{"d_model": 512, "head_dim": 64, "rope_fraction": 1.0, "attn_scale": 0.125, "bias": "none", "init": "normal", "init_std_qkv": 0.0252, "init_std_up": 0.0252, "schedule": "wsd", "decay_fraction": 0.703, "seq_len": 512, "steps": 6626}
Each number is 500 + 40 x the weight over its row's rms, rounded and kept within 0 to 999. Layers, rows and columns count from 0. Numbers have three digits each. The size before them is the row's rms in percent of the matrix's.

# layer 6 MLP down, 512x704, rms 0.161, rows 80-159, columns 352-527
098:514554511497528488553488551471478564475418469435533484531481480390459499519577515442454451491457518479408506526464561462522462488523460542408499494425527534539491492534527518479485498502521467518445521535419493453523399401498556515502504554501495454464523467532424563533472506560513466475473488469568543462431481533474520525425518478481453491593484589484552478482517550533424536418462449516507470522494460441442511494534514468578499541530442518544448463545528565497563510509504461534532508523449398456529444507446526515545474520
099:518512467490447491549585473512538469518530460606472479463421530491466510482543480488520516466563401488501465502464544486465458530583538535492467529501446481531527459482566523546482487500498531487449464461487535549470450499434520504428554473468489506522476523538433547493480619500471506520528491494544506462448507519441468503470517488430495552495437498458451460488507448532469533524423537468430518491451514461452426449465590465596553526530534534465450511571572436516507481545439495479505491486475554461567535510462511487504474472
094:465478538487562512508535501540478512545477506617486488503521553513457515484482460511582521512442483530565438496473476450479434524465468575541530516494490518439530502489554609592561573508481531491543543526451471552527542553447479467506519490496501567523531594482501499493519477556520452476481471438498452443449520504468470475530476448573471464507502504381563580533529443577574550511491517514571468435508540523493512522494470501444478475473481530549462490491508467493513468581541559447592518505538469426495517508483486485440446517
110:496573457506500577506543534482488439491488498475549500524492564550513474469421449413497488456470531512498424550514487539546572425549466533528568494568497503416524483456507528553495539494528514479476462441518516448497544483564558508533517480423479480482572473527497494554477465530526557535547479561473475541479502510521522503481503539478492440495497558527461476525483547468625525510496459384431473529546534539436572525519496481505461511512493492517501490464495492514513475499436529480479472589420475491476464452516478509551516487
101:407515548490531490514556451486457491443541490521505476515485583513447574517395502476595495476513489546471495485566477513477552454538560498504569509601511482545488559459520505476498413535507465514523505497548454481534476496488481518531563456436609467562624486591529512510472439523516565487528499506515524501450502451526495508478535491519521481515428439495484531426498438485510535488454461459517484481519514514496476451505543514509553507464477543510423483448476503558475431442443502508515458498503515508518438498519470456463511510
101:512510554438527497457452498577458457557445531488515524532464480438511443504550518471511386486453523613505510451502423461457450536445526514520500486495440429533494421490481494463502529495524553507501502539485493529534509514516446458444480479536572471473561509493494552486501500508473502483509529532514419474596582529545526395515496472566508520522501556536520506571464538533501543491519502499565404513415530568494477444490433525506529509499532511505526516512536596532506504445457452506455466537491486466481578453525389565462510524
099:489503540473506576576498395489463472586485577442548485449504473547464447538526487487497472502517466515520522442516431495511498557492531481525454499462495506518460501407455515434510487414473489458520523542528500503491516514481447497518555469456433529454466497539479544546399502544513519500526488494451549476502440480474475456479451512479455531510541541483560433503522471592546442504526544416551445536496529483612504459459454515441448467494518461519468521526513553514537478447506465507489532493483492537583513572522497509553476492
099:489505552483501493509501528474507474441407538496478479553505435491485531522466508464504548474554516422494555513479554432510559494563471443527499432490448512513491464466440511422535555524553500448483478570423441534513566471549504523474503442497463452588547507521512543509419491540550479526532548532495478484513463506485466508560433523456531459541489501517458537538498520502450585518579542512539541507467505496458527503573461446466510494545586544475467546523474494498499587506592490475537448507534498504521493573551487425436528508
093:525494511480435437434436480526547495483464465381526524533527470477559463575498484480495481478558467485459450536529569463580517518404461467543506476510512506520485437497471571441547482490516463495439547533481529526567549523538465595504514523532512500500435510462506537494450543482524514475547474518531524515483450497535508499498521466558519546499497485518517541445482537466518499525589426477500528469537550531496486569523509465462483590547517484455408544477455452458539490459479482453541455495391549451538533487626529447430549489
098:498469495444440550487523514533537585563504435480478509467435451551444567523452471518489556492567492531497489544558452448550595489454498447503493469526530516492492453518436509536471460549457484430496528548548475484547526543523477514494559495434531476459579517448519496473566463442546485575508512443521496475419500503519452503452541624472532516564445548587472479493509449504500517446522509499469536531453510490535528506515515537519522507463498426479457432560504533542503453533548555492523544521563400494498420475470535469516455484
099:551506479448532524492493508497500489540494538461483575549505538467485542522540482475482509466498593553547501471477460509436533429506407457483523504475478538536475551543500502417472531479591508471402485530522473514445539496506481509508491501429504512495517509489513448519507478448464449491596554576516489482505491501538520524456511496515521532546463486452497467541505504464525438584495499514351497560509482523588478578524551486525500575497480512498451417517464506513530451521494507480561433486582575467459511486515500499512580559
096:494526501522524444514507498535459504477405442499480425478504533475499446547453495625561508524457496487535489532480475483459451482477454507472440421475513470513519524528488524529451506500490546517448532458566536506442477587503478537477460499436572521463533467510531420522466521478444511552538423583501510527361520459517494536480548486506477469586605476456528510480572507538487476554423472530496520461567493475508516525512566521454505517504494546470560461483395485457549492473561544545500581521460549556531524470488519585566531537
098:572528443509545458523547512546495461507481474424468529466529488449492460448508476483540529501511517463467535460558465469534530502520498523465483503529480507507602507531485523496451480524474492451506449552511471481538507486464490487510531530526449518536506444495453485507558473501496543520574513561533460569457500486443463449506438495459452533377529486450497471508446512500449511579518546519551551536461473523525486476457486471522516525487549545439466536464533583482489401449547408436524507470468482503475468519493543476541402470
094:547505452518476524490528551439519511470457557487508522517473602494507519562511455504531524457478487447504517523487531530554473486443479542482487424463523537504456466490547446411505513538478496530441487513496510510436489563493532508497490468563519503521535519446473512498572464491495505558479427521468472503581490465477548445470421440526521563528517457446448516487435555464496511546562515496540461491557470483499477497465473552518521464469485485471530539528464540498511478446536531472491556483536556466606462507537528481500513457
100:572477421460468498484501487606492538513475484504518533476503463565435590518557506492513519477520481474552472506495502527536457497582476483536580449515463563522446510510482569553445509576479540546505543461479448488437569569546483548494514522518541485446520477473474495510517470482478481492455522497498504495533447523511569441489469472483548483530531520485462522414568498489469522548451532506491511499456488436490517444467541522512505545547609502507562469528464567447571513571547444514544502558556471510440488529518506505399439472
091:471469399488499478500523525539537460472502526483552547517532490523488427495489496492509499503458515459537513440540460415564547540444546503522518428549494510448500506513462525589528449406478505506465469529482448469520407479467441563475550554542480556561591442562525470494429535493510490518486528527503495535560477496485462482523529488482535498446483482504475593499545564485475447537481467526509514433533524550517563487494500464459480551488487548433426469554501508434500495490498534510490457473437490469611503537513521524553493520
094:558548441488527527464460508466448467499518480420502519497421594475517425527528542476480496599535506533417562521406407520439513503497406498504497491505565502470562516553474497536533518463543581527509487484483519558483486488511531477473437468463491516514426510572464487532525552495445459548566499484472547501492532508541493523493512545522455502503480522535495528464531529503482489522387567504485496533475454550439500563486459469434519463504508511446538502470434454497512498557456500531520539499450449419485471486424532519500460612
099:490466527535548501455480506500475519460517460536502487475489529485446419516454482419490564496528547532499497484508562549487448510473559498517523523542536488444471517481540437500491450483456510362516457489476466439512540500566467463498513492495464524489544543543454442487557471498468521525487580475520476493480556516541539485543546523460539501422497463485530475496522512555464492540533478475498510525590493487465560585449483392504467497514437470505480523424462452488464528419433555493482567552526480481466512551535516555501494479
097:552497495524530486559495492441479495519532524438517468455597441476473514473566508501456481542557463464451474507494476474483581489544559502518436466457499545557517522492453555468464564507538508525417458500489480482497439485544393510493550453477500500610502425438539453535476540484481456469541410482562541550514546490509508470506411494486515493444445517531385489494467484541480477504444544508506505467452447410518499536479516487459496466506409518494498469559524500521501450506492478504578519450560468546541517495535499505456480462
101:501503487558441529494549464546538463481496550507477482561421548481471566502426460453456489490456536433498520518454506421477505549469464582509443525550531448487562421576483573442481444447453518509549560467497514491511498509569483613473498526493440533513555496530543502511516520556476483537513482452493492586600484517515461411486516521493509463531555472471555523418546537479560484573547532520493489532525456475531483528560468496572554492415479525557509407518475480509475550467495482466515459498497475537423533484507492517494379508
099:509505563546386537466479488521547489483543506558428486495401509476449505441515504545470471505520561543454463519498481534536536481564535529523456518558482518478475502496510563557427548497533541513558544489544474507474501525482597539509482469519501453450502549411484513508501530528463520518476596523495510505508484474506541513526525472451513510460429474431440454495470511483516475564508524566511469534536462522480501511481489521508410483477499465486476473501473466509526504467534439522512512465515425495478466485467578475470488444
098:470487517454559473531455505463482451551551574526514487530459501519446506555479563459501483508512450551442509499481495560456539407468489457503484496479489514557457522483493473515546530487539526478461457455495554507542487475522577500528486462539551473427533487463397435440500479541489502523453488470545507430521531523491483469485486507429539431451482594479461540549565443538528510487488544482478498493584505461470494430437492483489484468527486500505496511482418551499483463562472505416454483428503488570477523454457536518457472509
100:504534532468503521517547512558521512529436493521524563520460446466474542594468511467500566504499555546478531480445520486424483533459570531489453440523476479505440498474539473509488445518530546514455500489399456485514419483572452546551550459552527480516531479517570489530483518464497450540468543434477504492464435465515533503476498496557478464526451537479451483473500445502432467512484405525430494601525461537476483463470544538533460525460525515581492472494461562466472505519486509501531553472562469470449557472454494489511445474
100:451493500509489511494527435464408501515445513453431513528528568438488453529458529515497448386524469486408523524444511503515491500496456523503467461434446507462493474540440486476477440482489455505449521575532460480530586470604512481478516540522472424461540470532538445453448498579443526476473439481573539533537506510503536510563531503423623590496553500500463473508505523452531502507577571474490472590475561513465391526469525481525513524476562488574428466461593526482546572398490519521438404511471410498488502484573479485454528468
107:523505482480477509463524497500514525572491555498616464508532464497464475559493458530516459484462513520495559564473470486536445494456442522464535417520466537453529489473523512504564500521512508439547559557478532540586500481442479440471558523501527480487520504506496497480523515489465488493522492490406477457619538392550503591478460511451562528536465464497521469461487517522486452505482526541501495479480475503467533454478482497453455538519536523468457491513585474478463482489459516528472426516454550563450478519513432446460475526
100:487519532505449545468483493536518537429474459550559516557514551522530509530537537552488591464496513550453510497530484491523542552517539526491443575522505518498503546559466490475417504480421447564507518503536522472391479515537497492519427515530417478437470513513549495543452512444435504545423544495514457425508476468505545459536516542564557469494481564477500469497549484517524638476434472611517455507499432501481481529581522528463513510480511456601497549509483502486448460438475471613518519493493469447418496546549424512514498499
103:467479463530532537528480495454445491569503512462486466566542436439526492458528537558552462435524541497502524469562492571430517552517468524510537588484480506473550581568492496518504474452501533476505469495462582446483510484567506475510492534536522484546495520439546504542478531440465571496512582536492576506456429513513488463511536411459490408587474447495600488477606453540468524515531548540456443520455525547495521499555529500470575504492530457466516506541572525454439470484471512501487443442450469539607541537504518445467480506
104:552524504423538557542553526494407438501515527487443494542502535471484576477512569515535478514441441473512572529525537453493398521423492485496526476454496512531515464440523460439469499459522498492457523446533479475541521508501523542484486487462512450521506505559505471434454494420512504494542483578544486486499592507473463512493543530465502441539522496563433495543468513483479541538468521518478418510551531488453573555500459480441484522528479483459551492452543494527437498583503528438498521501488486567530501537558493517481548488
095:467559525434449433534544514520550542500501545540458514436491420450501530567484492477480539585493528504475472507467452455564499530524525473533518533479486573475473564532572527506492518533486419548486487593512445557480502434470524450471529575463543508561587522553493519444468545484516522448540477534496502552502525512477527461490543465476494480511551459536479506556455511488488466558464460522487567481518440506488529496508410544530500455503539496485491524487508531458505449461555544528509536553511462509552487476508538547447547528
101:577520569528502486480496518527493455504537563526503524502535500502442514557578450535490477587493579468506504497457526561468498459495455472469534550517462464511448500480464456500537467485454541515563469461418475517509546528501553469510458529449439440470478511514492535500513480538559488506521568550463537575504497501519485558496477465529570438478541504469500504492491565504471531468512501583495532504529511504502506495621480520505460507495493466473552477445421464490479550449436562460554452502512495425514524586465468509482474526
101:518467492592571497540471523509469548532526526543502556553500493480452504470550483561515475502459562492486510512530531453515503531483495537471446532485572521551519436514543565517605505493528523440544482554478513473532459444479540537504466551485509533433535543443518502518529451444504451490532493498561482554513459534445397497460458495490536545498567562495471539463519463373451428536426517529544446512483499503502492456538487493471557536473537488453450536510452507465467507548403502443488456432492557514492496515503460467583459622
102:543522538491438525599526471488531476524535498448474446509479448521500441538499449557519431464490550562490499513494473550587488521462461370515531506533554422476536530509439483431439477434542459564529541421482518504513508491511526549462429419499533502453509517483583515496489547559556469434591494498523491511436544507479519560497549483489471449514557524457498559514504541491477553482518490505452445531498462574487483462500519538528473458408510498511492526485440477510474552531485503490516512488505524507502452490487550505462517401
104:507550541500497467468548433457471429526431526581463536418506535466532472514484474494523484473519523473492527555459533480562542500421436501444538479539483528416547549511463519506521507521448526480494522489474593514493441561469510522530521522405512501552534519531552500473447449525530524535427466533444477520589494485469460571536519505571451427519519523463518462508494426546465444552549518459483528460512541530515443475595427486423477510596488485503486512511497403472474518524531517470495404431517538533509404469527507535528481478
100:500479449516515511430534522464517533493551510531391514531466594552533518502464513534544589479413528515471499457526509500451476460529507496521515498467537486490502488526556505474505503410537484554495486491570443478551476492510475547525496458482537478496523447480493520516493530476472424475526495432553460451504565467544502529479483535462524489552539552495550504537474537444449482500535453500442455528511527529494433495458506509469564514524540446492474499469531567465420558530457432475438453473519491475524489487486484492528545451
095:472533506465547478446397475535512492447485552484459472461479495433487475497448493487449528528425470509499516551472526478533496483503479448450510529438505535567511529517467567520552512478490484510510452459520477471495552627501428543490493532469542556495498448496504562483483502526471471511500532528505488537457460440543466544542506439512526490557370450454449525519584488446507412508547468475426449483508450517473561510493448520528474465579506468538545522486455484476467623431452516473567565605506484593472486554546561458489492537
097:601521524448584480510497481520526487518488488542466520453532552507532579471546519558463494465486516519518428495532490479496573477525449539472508544430428493526548477468506560478533482496558514567512561564401569478534508526508505476477499492449546537512584464470515430516533473498531426485515529490533505484479480518474552402506545492534523493541544503490575510478545519486488525611465513476484487538505579500591434508465521483469482508482504476415496508527455576556531549573443492431521498565551467541501478521412517400534490524
098:541519423469495505514548494506419536512535514497520538477455475549462452466488544479499439542494499481473508504613399547528517507480568559520466426477545437497606514541506541492468510547478524544555543507525471498514503513413502450557505521549423525416472499421465452565432511493465573490518493514507528523521511456533487478598484423490438527471489554485440450479505381509446526485531495504508437458483478549540547477494455459551486528543501512487406469465489547514526438432414374585481524479501481535500466523431550463532445533
104:460509509481452437511497505461487454569518461508478572564488487539412449545506513505563502457476526472536434545452489514565484500575498496443574396579504498535418483471446567500439583503447504487426546482528558541443505496439538519450535497492424502513460561557536465438464514488521454457435486538500498580527495525552512554530472485434467507516514472436472404471488407554603542507500511504479521434524458528464489489492377476515500573522541559483514498463514508436474529487440474524536496494537502483519498445525469492480503513
104:481535526494471530555468559431474532469455526492543527624513536494467433537516413456532540437537534484544494525477486436403510525535495488530547503542502515513435521498511555474583576538478477519526571488470527466490496505515452480454592491442500492564482413467543489476507547520532536464535515519535494471485543534475432455466531489498449503523486435504536463462495507469542508449514435499482518501471511465612539436512512511490545473517525464481538576459482451493537538455458497538536441491563517494522526523520496486479478424
106:482588566485509498539525474498525525507462546483530550463485571496571492484500508495437476525439551511527594455471447498481440510540501489441487526471499482476577453444460470484517488512531533480547472489535446496470601526446629583504457507515543569461480504496493498447483509499525471465467544480531421478530591524491507480532477443614513490458509523498507477510626453581462503439520496491531459506517482496519521493503435493507525498500515479554499528507368534498511530444485474500471500496446506479443512539517522512488530502
095:447579454464495531380499458485534485505514464560448464481527412476479508554487592503536507552449489558411528503527466520542526466566462499549573448473454516562451448499486495514468467510455531504494443446452445468529576499510511488528540485496560496456449527494525529540546460507496548548504422508500437483489528488488480506552500506506532508530490484592481504540504570494498588440513508518457531477467557549508491481605523546554505531465551516507497543464529489459486470506516554501531413496433532458482520516422508500469589505
098:503516551513465543514536499561494475543472567479517511488477527495578471453509537488520443522589516573493479482556438516473449527544486459512575472513511494548520571483409547464511493498517466534423505489501508484507512502467513465515466549411442567508492562490501444506422447480508489470507525481480446516533527516460505482490519523458427495520441541515438465515583568466448490548561447465534467528450586556512512522526464533520484429569515539542484420558548552561440546521488584507450518556417540463535520468483486532532480469
098:494562482504516539501571474594511442473508517394520520556453460478494522454525524513519422567471506473517509496517516473448522554533529445465567505498564490491411548431495520534461527464525560486538493540448491477464528469507572516527431520493473484552451481485458543487578490519533553430464424499528512454491474553482539464546548509542504445497559395483495546480584543461428530420564537472466513499484592568595409487514544486447544524518506501491469483513549576572491505548448507526500437516435551474551478506506435503474504482
099:472455467503527458473476468549531523533530480536530513461529485443465521500501568517478424464515505488521546531532498497514528420466531497512409498483537447476410597492591555559481532559498516467473426464492536542477542526493516510536489547503545488506536423516514548516567592491493514564531411549510435477450444573503503486483525567508461476510514511483447474460485507583493499487562526474455504601573451487507582520553462445538536547534515561449550523500537429501548544486519450551516538500488519526525465527470529504581495447
099:495489447477521484518472489516497565524528444539504494449502475508513541544538589474564454479621456471479490544449579482514481553503527522491499485543555490485529479433536489516529506500538508483489548525486498485550484482498440543504407513487444508513542492539544491495466506525527427472428501534450497461523482505525494518460523497549461457562516514480448480457521483522455484499527544547536452535510480507450474488468521500526415590483555540525528586443467475479498484538501589562523430495440522476436489500498461458467546500
095:480521516482486518498475519482496475470460532580434447530558502471486501455491476484609525448537535498518482489592540489487514511547473456520482510500551610477568530492523566480537494453564520435537530487496504513526501538543516455518460457496492557519576561550481461433401484497486532530472513475476461487488429502558579551510485495447504493508475485450554479418404451424459484524528539492512528480465470536423424484491494550483390491470521465425551456448578594484486464515480497500474520499481483508381485517497437504555547522
099:470451435529540539513441537501466484488443502478491530467499533503472461516593497562451478491480524513449528503449488460466470415424470530548547560534502552534508472537534468459446524504538470553508478549471503503479540480516476440510506492534496532542514492462513531453441486528560447519455539476514492442469470471458514546519408492519520503557529505468515511532448483431515533506555489538460426477508483501498462522486528531515468497519507455479453472391511461555479503469495439496462478471465476517491528469472434537472494508
100:534569486483530498491574512508494433536550468460486466499475506566514502530516439528468475538453458487534521501508521528550581526538506446503534492480515406547550490543486583451509431534543487532563534475490509484454448493561488507481416495546508508512465532552453490512500551505514503433504535434495535540490504464556543474456502538507432490539496488494450480510549548448466455487451548513422459440456555511431450564489531586507553556453529508489580542457471459514420520447459472538559459516491443511458449576490584496437440457
095:530500471534490523489511469451458491520559512527531520501457524510522497460467487496574545511504472509502492507482552516483544502488466562512454495450452516510547473466475543540496486497508559508461428558462560519545517534590481435481480540471491582462451480551498500508614492500507499532527520436520430541510497485517571504528543462548508497538442489523485587531469531462560469480556535465441484501475494570541575523525612469539447467486440556539423491461417485485375497515516534522529441561445490383515569538516486514477551443
100:515506508491532512439493516444460470413529536538472485522511508475539495489524501497494527492512474483506519537488547500478503442503436552513568447528488447501503500473518471501469530535432474446487487556507548513502543584465592488522458500486497472471521472478553503633593477517490554512495547541514465514519500508461469421439498518536531527494440521512458420513518460436469544488467417559409495572453451520486521518577483544471526475423453417520589528495477474582466495479512496457473512490491424401493525502526541492478518517
094:504509516489536452430497527531566545548487534477481454436517516519508561485467503488513471538501570487524522484504452498506447519430445544473524465420573506503435435561423472541472463501485536507445452422484478482560520467486598432519512524459512525429490489492550516451535532512472415539480529473556550474584540528488463483543479447488532480472448522443517560546514506549530514420550459505597551453455565477530470491484547457477441531516546443523491428479509545509380491462427501504468437564504547458496506503522565483499546538
102:480602467482530523439540527473495509466561517569572547450524424523518572534457490517564485516504522479489549487532540484440563458523511492556486508433506464461495488583514455480460498490474469476526465574456513533480464469522480465494489483459517442466513507515587553462480473490511532519487569489471544478512433528537513468487567549554486525515518480496521469489462495523488513496473488498472539508473447428551475509488490477548543556507448536586504474476575513546563568524447506477509485559477484524500592509463503496502530513
102:450539489522581493441504515479454509462532473541524575470494463551479519431533480566498519574554494544542445485511473555479567571476474525508444465533468522504492504506464525464501515530481491547452477466501508483474593551445530513480544455553549481466501502433491460515541574498529460509518509509506523516460455581541485545556479495498552480521376489528493496460518494557519510463524466588488441514591475454449606449479490472538423516532493487518509428518471470556543559524464518475549556470572403407476459424513538474441524544
099:554514462515508544481548505538541517474433491467568540589510503475484547473460506474512507567468500499452518534555440482459479503501471467524420492526474555523456512476497462470487407508482506470442511489487518499473538521564434452518465467553431476450524499533510484545523496503487566454467491510406463527488523485504534604444529510555452530474522450526513502496474447493636532431516508541493512542484480538517544458504471460481415488515450482482502583427503491494503495533435475516475513564543458508538519522460471453543517480
107:494480565491546483568574569445492532417423447522419483520465513507505506483513543487518495451492453473532529549427476465502556559515421508505509490502436478521475606512456514533465522538438601481517464472530517456486473521512499504528494473585510442461575563466582531497480516480540453489501469503534584548481524432471518508406473509459499464472538439457423505477511506500477518477518539522497485441504490530535498477505486580523497463465447525537475495516491490526526478480533493410510468544467549474471496532469443501547547483
101:515496592523462513525521486461487499535459455513469539520521498610525475441546518447460501518429496496491516427503545455518442497493533591471478532495557567539490517516477517532542479497543497527525543435555456545465480447490509441508558554529488576531543460524471495525466478505540460503538494496522443493455486519492533511538530556501499512501461478515412514484506599504540460498488506582513475451457509502476432566518562558549555431510409475537502452438456444438599487509453518501452534524522459519484509561554468518576420464
102:526485475493534472486552435498489542472486464442549456417527519415551537537479540510532510444451400486582465561555488508488576490463412510507525492537472558457479496551429533497449556526478464437536578556526526544503504509460533447496486559503539500507482527525475518494472411535458475474501470512505523432486518548503457501512477542500546474569488599432497490492445497499516467580525570521572499559574495510482480510479501545496437514471540518433451602480551475502472533470558464554475508503526523550513556366490562468509437549
100:503415450462432506492539489542579473561515565498490502536502467563432503470483503471475469483497491461478441493464591517496474616503519533525546603483459373508529471531521455538523463491492554461530498485472525444538519538504527553488517516475540536518541550522501516579584571493562523581484502452554496456496500515532482481527522552474517543494453538594442545441461473514562521501459493464439508590509536534550480547497471443418564502438493496453559512526479508504468488526556458479440475449500463518548505445579512536512529479
101:471522460470511474496545451498487466481477450517505479562441541500522535493441525469553485495420469541525519454520561546497433524499457514528558475557563456426588486525470481510523465463500473497503451517474466573445514453539483477520468523487450419523440488538497564479516517493535494426529594489568541483482559477500557500524495517551549548503444469582545550583462492475502502484465463532522527459541523441477445532461567512520567456501595454462486532520474490559470478444519519550477543473526514466496515431472472494508516503
096:515501463502591528553546498475564521491471574489455500463415562441530457493399557511475529478510499527506512503456471464461537563483498474494510498489499492507496515503446519445543486450543451448533535514538519468467430533525420535458474546548474571469500505416534563519431527500519485497495468563465445510434460578514493486498539451483524539531488473405484481507455550453501544525526512481543503448476513500468522497514507505500524493474515483439578477495533478499520508538521516479501406523518530496545572561557513517471436571
099:490430502492455500518518458562507537395513483485522532541489481459508445484546490467524494451476512557481536540464469516533494434406470504446490520428479523458573479509494536482453469425461509528492500496540454431507508504438522445511478548513420460477539457473485468537583510445436474473546489468527487566555519523510474453499501505474517533459487514468473457540499530450554503491511475515458437477526518525494481507492488474517505501532500530543591515561492540449457561473501593536497557556562498544470442531498475453526494409
101:485450519516546495483495451602467474490484505504489498498557500479493534513514446506531496464422508556510507459482509532530545549521545564462477583449486577513532502483497517538465483559482466463498531498524616398504463526478566531537514457473480479482517533520476550508508432519489491471478447486472478553526500495541532498489502526522454569479504490497542459523463549507509496541554541552438597531436482544456532554544465595483575406460505548492510449521496578530461479558486560532494500500539468496410547455475428548496496474
100:485504521458526554506534484441488486515439536471433497484546558524421542490491530468500477529609539531512520497579513524427468460595496451516486473452515573596452507445450543450554531471462587401469423419505499477521398539420514483506513545528459491437544530503471490514475476462431479504458534555526503459500480484481480486475491525530486499557496508501489459444477460456510477527514525506458454495505502546481559479455545504507491559493501549463432431498498569478477478558491463518495480465468472498477557512563496493511565544
098:513531533489523518491467495464470466551504545490558399540550497551449470552532538554489538524443507537450505523555501550502441512444511517439495485511530504539464580486542427486503526520466479550482449449508510501556450483502486424486431428510500510617497554507535452452486480417490540454457488505527558516505513484478469479559476454526449430522508461500453501506553450590418468487458546533491551494509530399510484516488572494501510565497538572535446491563554395437453568486489528523513509541516455450558563502498551501506503487
104:473478452504509504560521469494574540499525494524537541408480478531391576573504504392590470503511541471473466496527489455433499440447527502476482494488470506512486512471493456463461525554488516461477514407467485467544590491534561487438503505528479508436549527540468448539585481523519424512432499478535523522511481582492438522533505508570512543420499482495479406486626510507481472482536483513552467598416467600460539414584481505546473485487546518492493524486508480468415429605490470482517449518464462509471508554519523462498493446
106:508564567480502503480515512517508519477502524494530503529539506534522525551474478501453560464516570523526491495428532517494447476495427521467481550397434488431485536498427544549490497400541491488524498437420572517434438479513494546535542559485502500506482470407522530492489535527567495482488424500521507442504552471465543518398464515529578535484439509453492454536482492522537527486467463524462497489427449506539489434489453524529601457366461469456583468436493555528498519467471504517520528471511544482527458492561431508454441501
099:530492516524480465521516549522494470546522509539477485473465522502532501500572520482495503535552475579498528517518553504452508538540526488469495579536543469490477606580508527507440498572509529536484488493467473476527438444518521479467501552504558503497472463446528516523492489431445496467518479471535509533477539499542540457581542607483468555472508475555536460394508495468471449513415472458494476491547513507471492471502462513509622462530534487467471515519557508590531566541505502474514515444475570442531458447546512495485458524
100:513479452527409480475435471469535529542441494519445539507498544526568458531472483449509494536522538528526487472519519563562449519562519428480492501581549505564568521530526513523497492502529464465506482461543536452485537485483507517475453480477577507454522481505480489530489491510559490511489519505518508575527547492499461595568473547544519475601457506513494436506421513522575527524559469510547470506538527505448511481534502523459538454482508463493567478460474481448461518532488523437483485551465435506482471489437447479398488438
100:513530489548596518471551482417582489531471494513538505479515436523469511487509510442554501487479426483510532522460494459526476488522522438534504495521507521483473488400484486534525448531462537458504456446549497483543539509493581483521429465521565555477549524528579481516480483473452543451547478497455516485534494451512483431540562455465450499578496473505436506522545517527493510447502500519470551463502465533487473505516518508480484539586514496504545469534550454475546421500482503549486570527511427541448514473496454485502482458
095:483487540508486483524624467483465494525531502509570581509563472565388479462535550412543425506458513501553538496464426501507530571488483480541534458445492546460553432504524512548523481522469529513505509522499550535479563550554493498495462528543510539502506498476501489541473502486460522471568538510475547512523475524537491544552498457450518448541446576485500544476552510542563496532505427510541482486511460517492559420494450446490500437483521548485500490479494481522493463539484408423577473483500515527486570438504528554424456460
092:447522530513467453532516473457528493496506470507514528487487460535429487477505537496502501568582545421513451485493553484472508460453459498490430560527526452454434525486529458541524539482491489594494475485492500480505509534467498566511513484515495572524459552485473567452427474549563443508515495560505512520521490476474520491477468410462500450456456519526444463478483498568521479474538512547520508528490541466447498531496477526409512580457496487507531581512507467502425430446575411519479539523507423446506530525517513518440483527
102:447511524478497488460501495526501549448522552560460450447537454464478536417523492465535550544438452509488524424539506451501462485498493563558462574585502487497600552466482473437469496493523508545566567492478529576569587465511479518465571543454533461511505506494480416438559485477496481500424479534539533491424497510536530375466547523427560531556503485482540483555470541519468495486508471404473494523521466483532512563492547489451602410511558559536526543496450389489489428562476487497525502532521521510510522516532501442558527453
098:573489610472454527495583494534525476503507421531560470431503510376418500493510507512439497545460555499495478473480474514431488427521514502538476460562506469505495458472526485507430412481497448486501540526465551503462472482470479510463426413553449499516500548480565430474527434438436525510461590532510519477517485539534526513526465447475537547514519579554575550536455478519515468486513590498474577499556469438503414517466485468498481455508442483427465467436501499521422500505460517513495486476516468534487604588477459519570546486
098:471450509530490486489467576497492507466481493455523531532472530548491543506578529454510495553477443471531489468415383464407435536547523560513504525515564547434477504478522508421472555498550510524433492465437492518450618542525503507472464535525486522485523455538465504518511535465402536546499509490465476490517447475516475488463549503570546510495563556489576461547469574462464552548460446467444481491418502549463579526551504516529512477505453512560459547467540511538618459519566488491483526535512422473537508529513490524507445529
096:464607518541484472552573486483450481488498482537520486476462541465584506467536484525422520557545448512487499520577490571418487487553527462486553487493526558481420426534515527488534440546491529506452524498540461462529502515411525431500489508537472577550568468394550505497457496499513555503502452509502466539506508527527506510501459453464507446492594528542599517459483508524493501472444552500503547560497509520504454523534467536493496518437437437511514467590472521483488498567548517563453500451503458496508478494499530512485472490
098:416482532514476490549478460483463530506453509522479521486526483515588509568489522552447529561511514467494559538524557535548523471489467464524484533502599468502542539461457512552514414456429483463537531553536487427523460507448519475474486493556514503508553501469564470570481481500572570509490488446487465515454478488509445464494497567470467478504481491521606531546531510510449500512447515546508564503505552464536578468473526558479417503496531523584507459499464510516560464490520586568532488510481451490527481465506533500485492476
104:492505489468496539462446484496453507473444544510517521490461465480531557520493498494512521533467504495428512454570519437448495487524480498514411452514512482542415499545536515427510570489539449521509477470495460492479570570479571544488540461495551450577494476514522555440485525603499444508526523497518505545490498544514465536564493534442514496529528447600435502533403478486526486538567548511574504587456506495418596412471512526431478487493463489469478479452512477481396474535478544528509521399457503535559560529492501516484492445
092:489544481448491503561484545541507515495543476513520465512512481488526551538455335499484578492484467470504490493532472514440424574430620489558440504513525538515495594485477489546482525473503521460451494517431604557393541533490572530508502529546527442452539425488482486435553546464529486538510515551458452540452437501530492568501524495502514465507559563493453486538529505485519508548545531519481549511501471493445474520475525491521509449507494463463476501478505546515508442519498445488488612493477544462456467542541454519489530554
099:459485473493506480558569500523435495466471454515476579437519481489523456509534489501462502519455523515595489504492423529444437524484464497446547448474551515493486561466535530473500407510443497491500450482537512500436394530459581520455479513471474509445490546522532560409520535458467504488424455514502562553469516458447562493466492516526470451506513477505415509508553502496495495452491451520519532558476480466417567475479645515499450519510369502406493479531479561545494465515557531545518511574512479496524484486459499497528486492
095:510480452559509488508393506488514498502535458484537534488481499488520487479518512468545499523564443502466475505479554485476441546501437502519506527493474401486465500599505509498527529532468488499547481467434480466463540528446537542397601538536502478407500531500496506495437480481476423500493480450524441484492496531517505536501455498523573501574507442408538566519617560496501507485511548548451487551487459550519483484565525511453505518528484501525460507473575497439444370417445547517511480493543538552453452548446428473416419525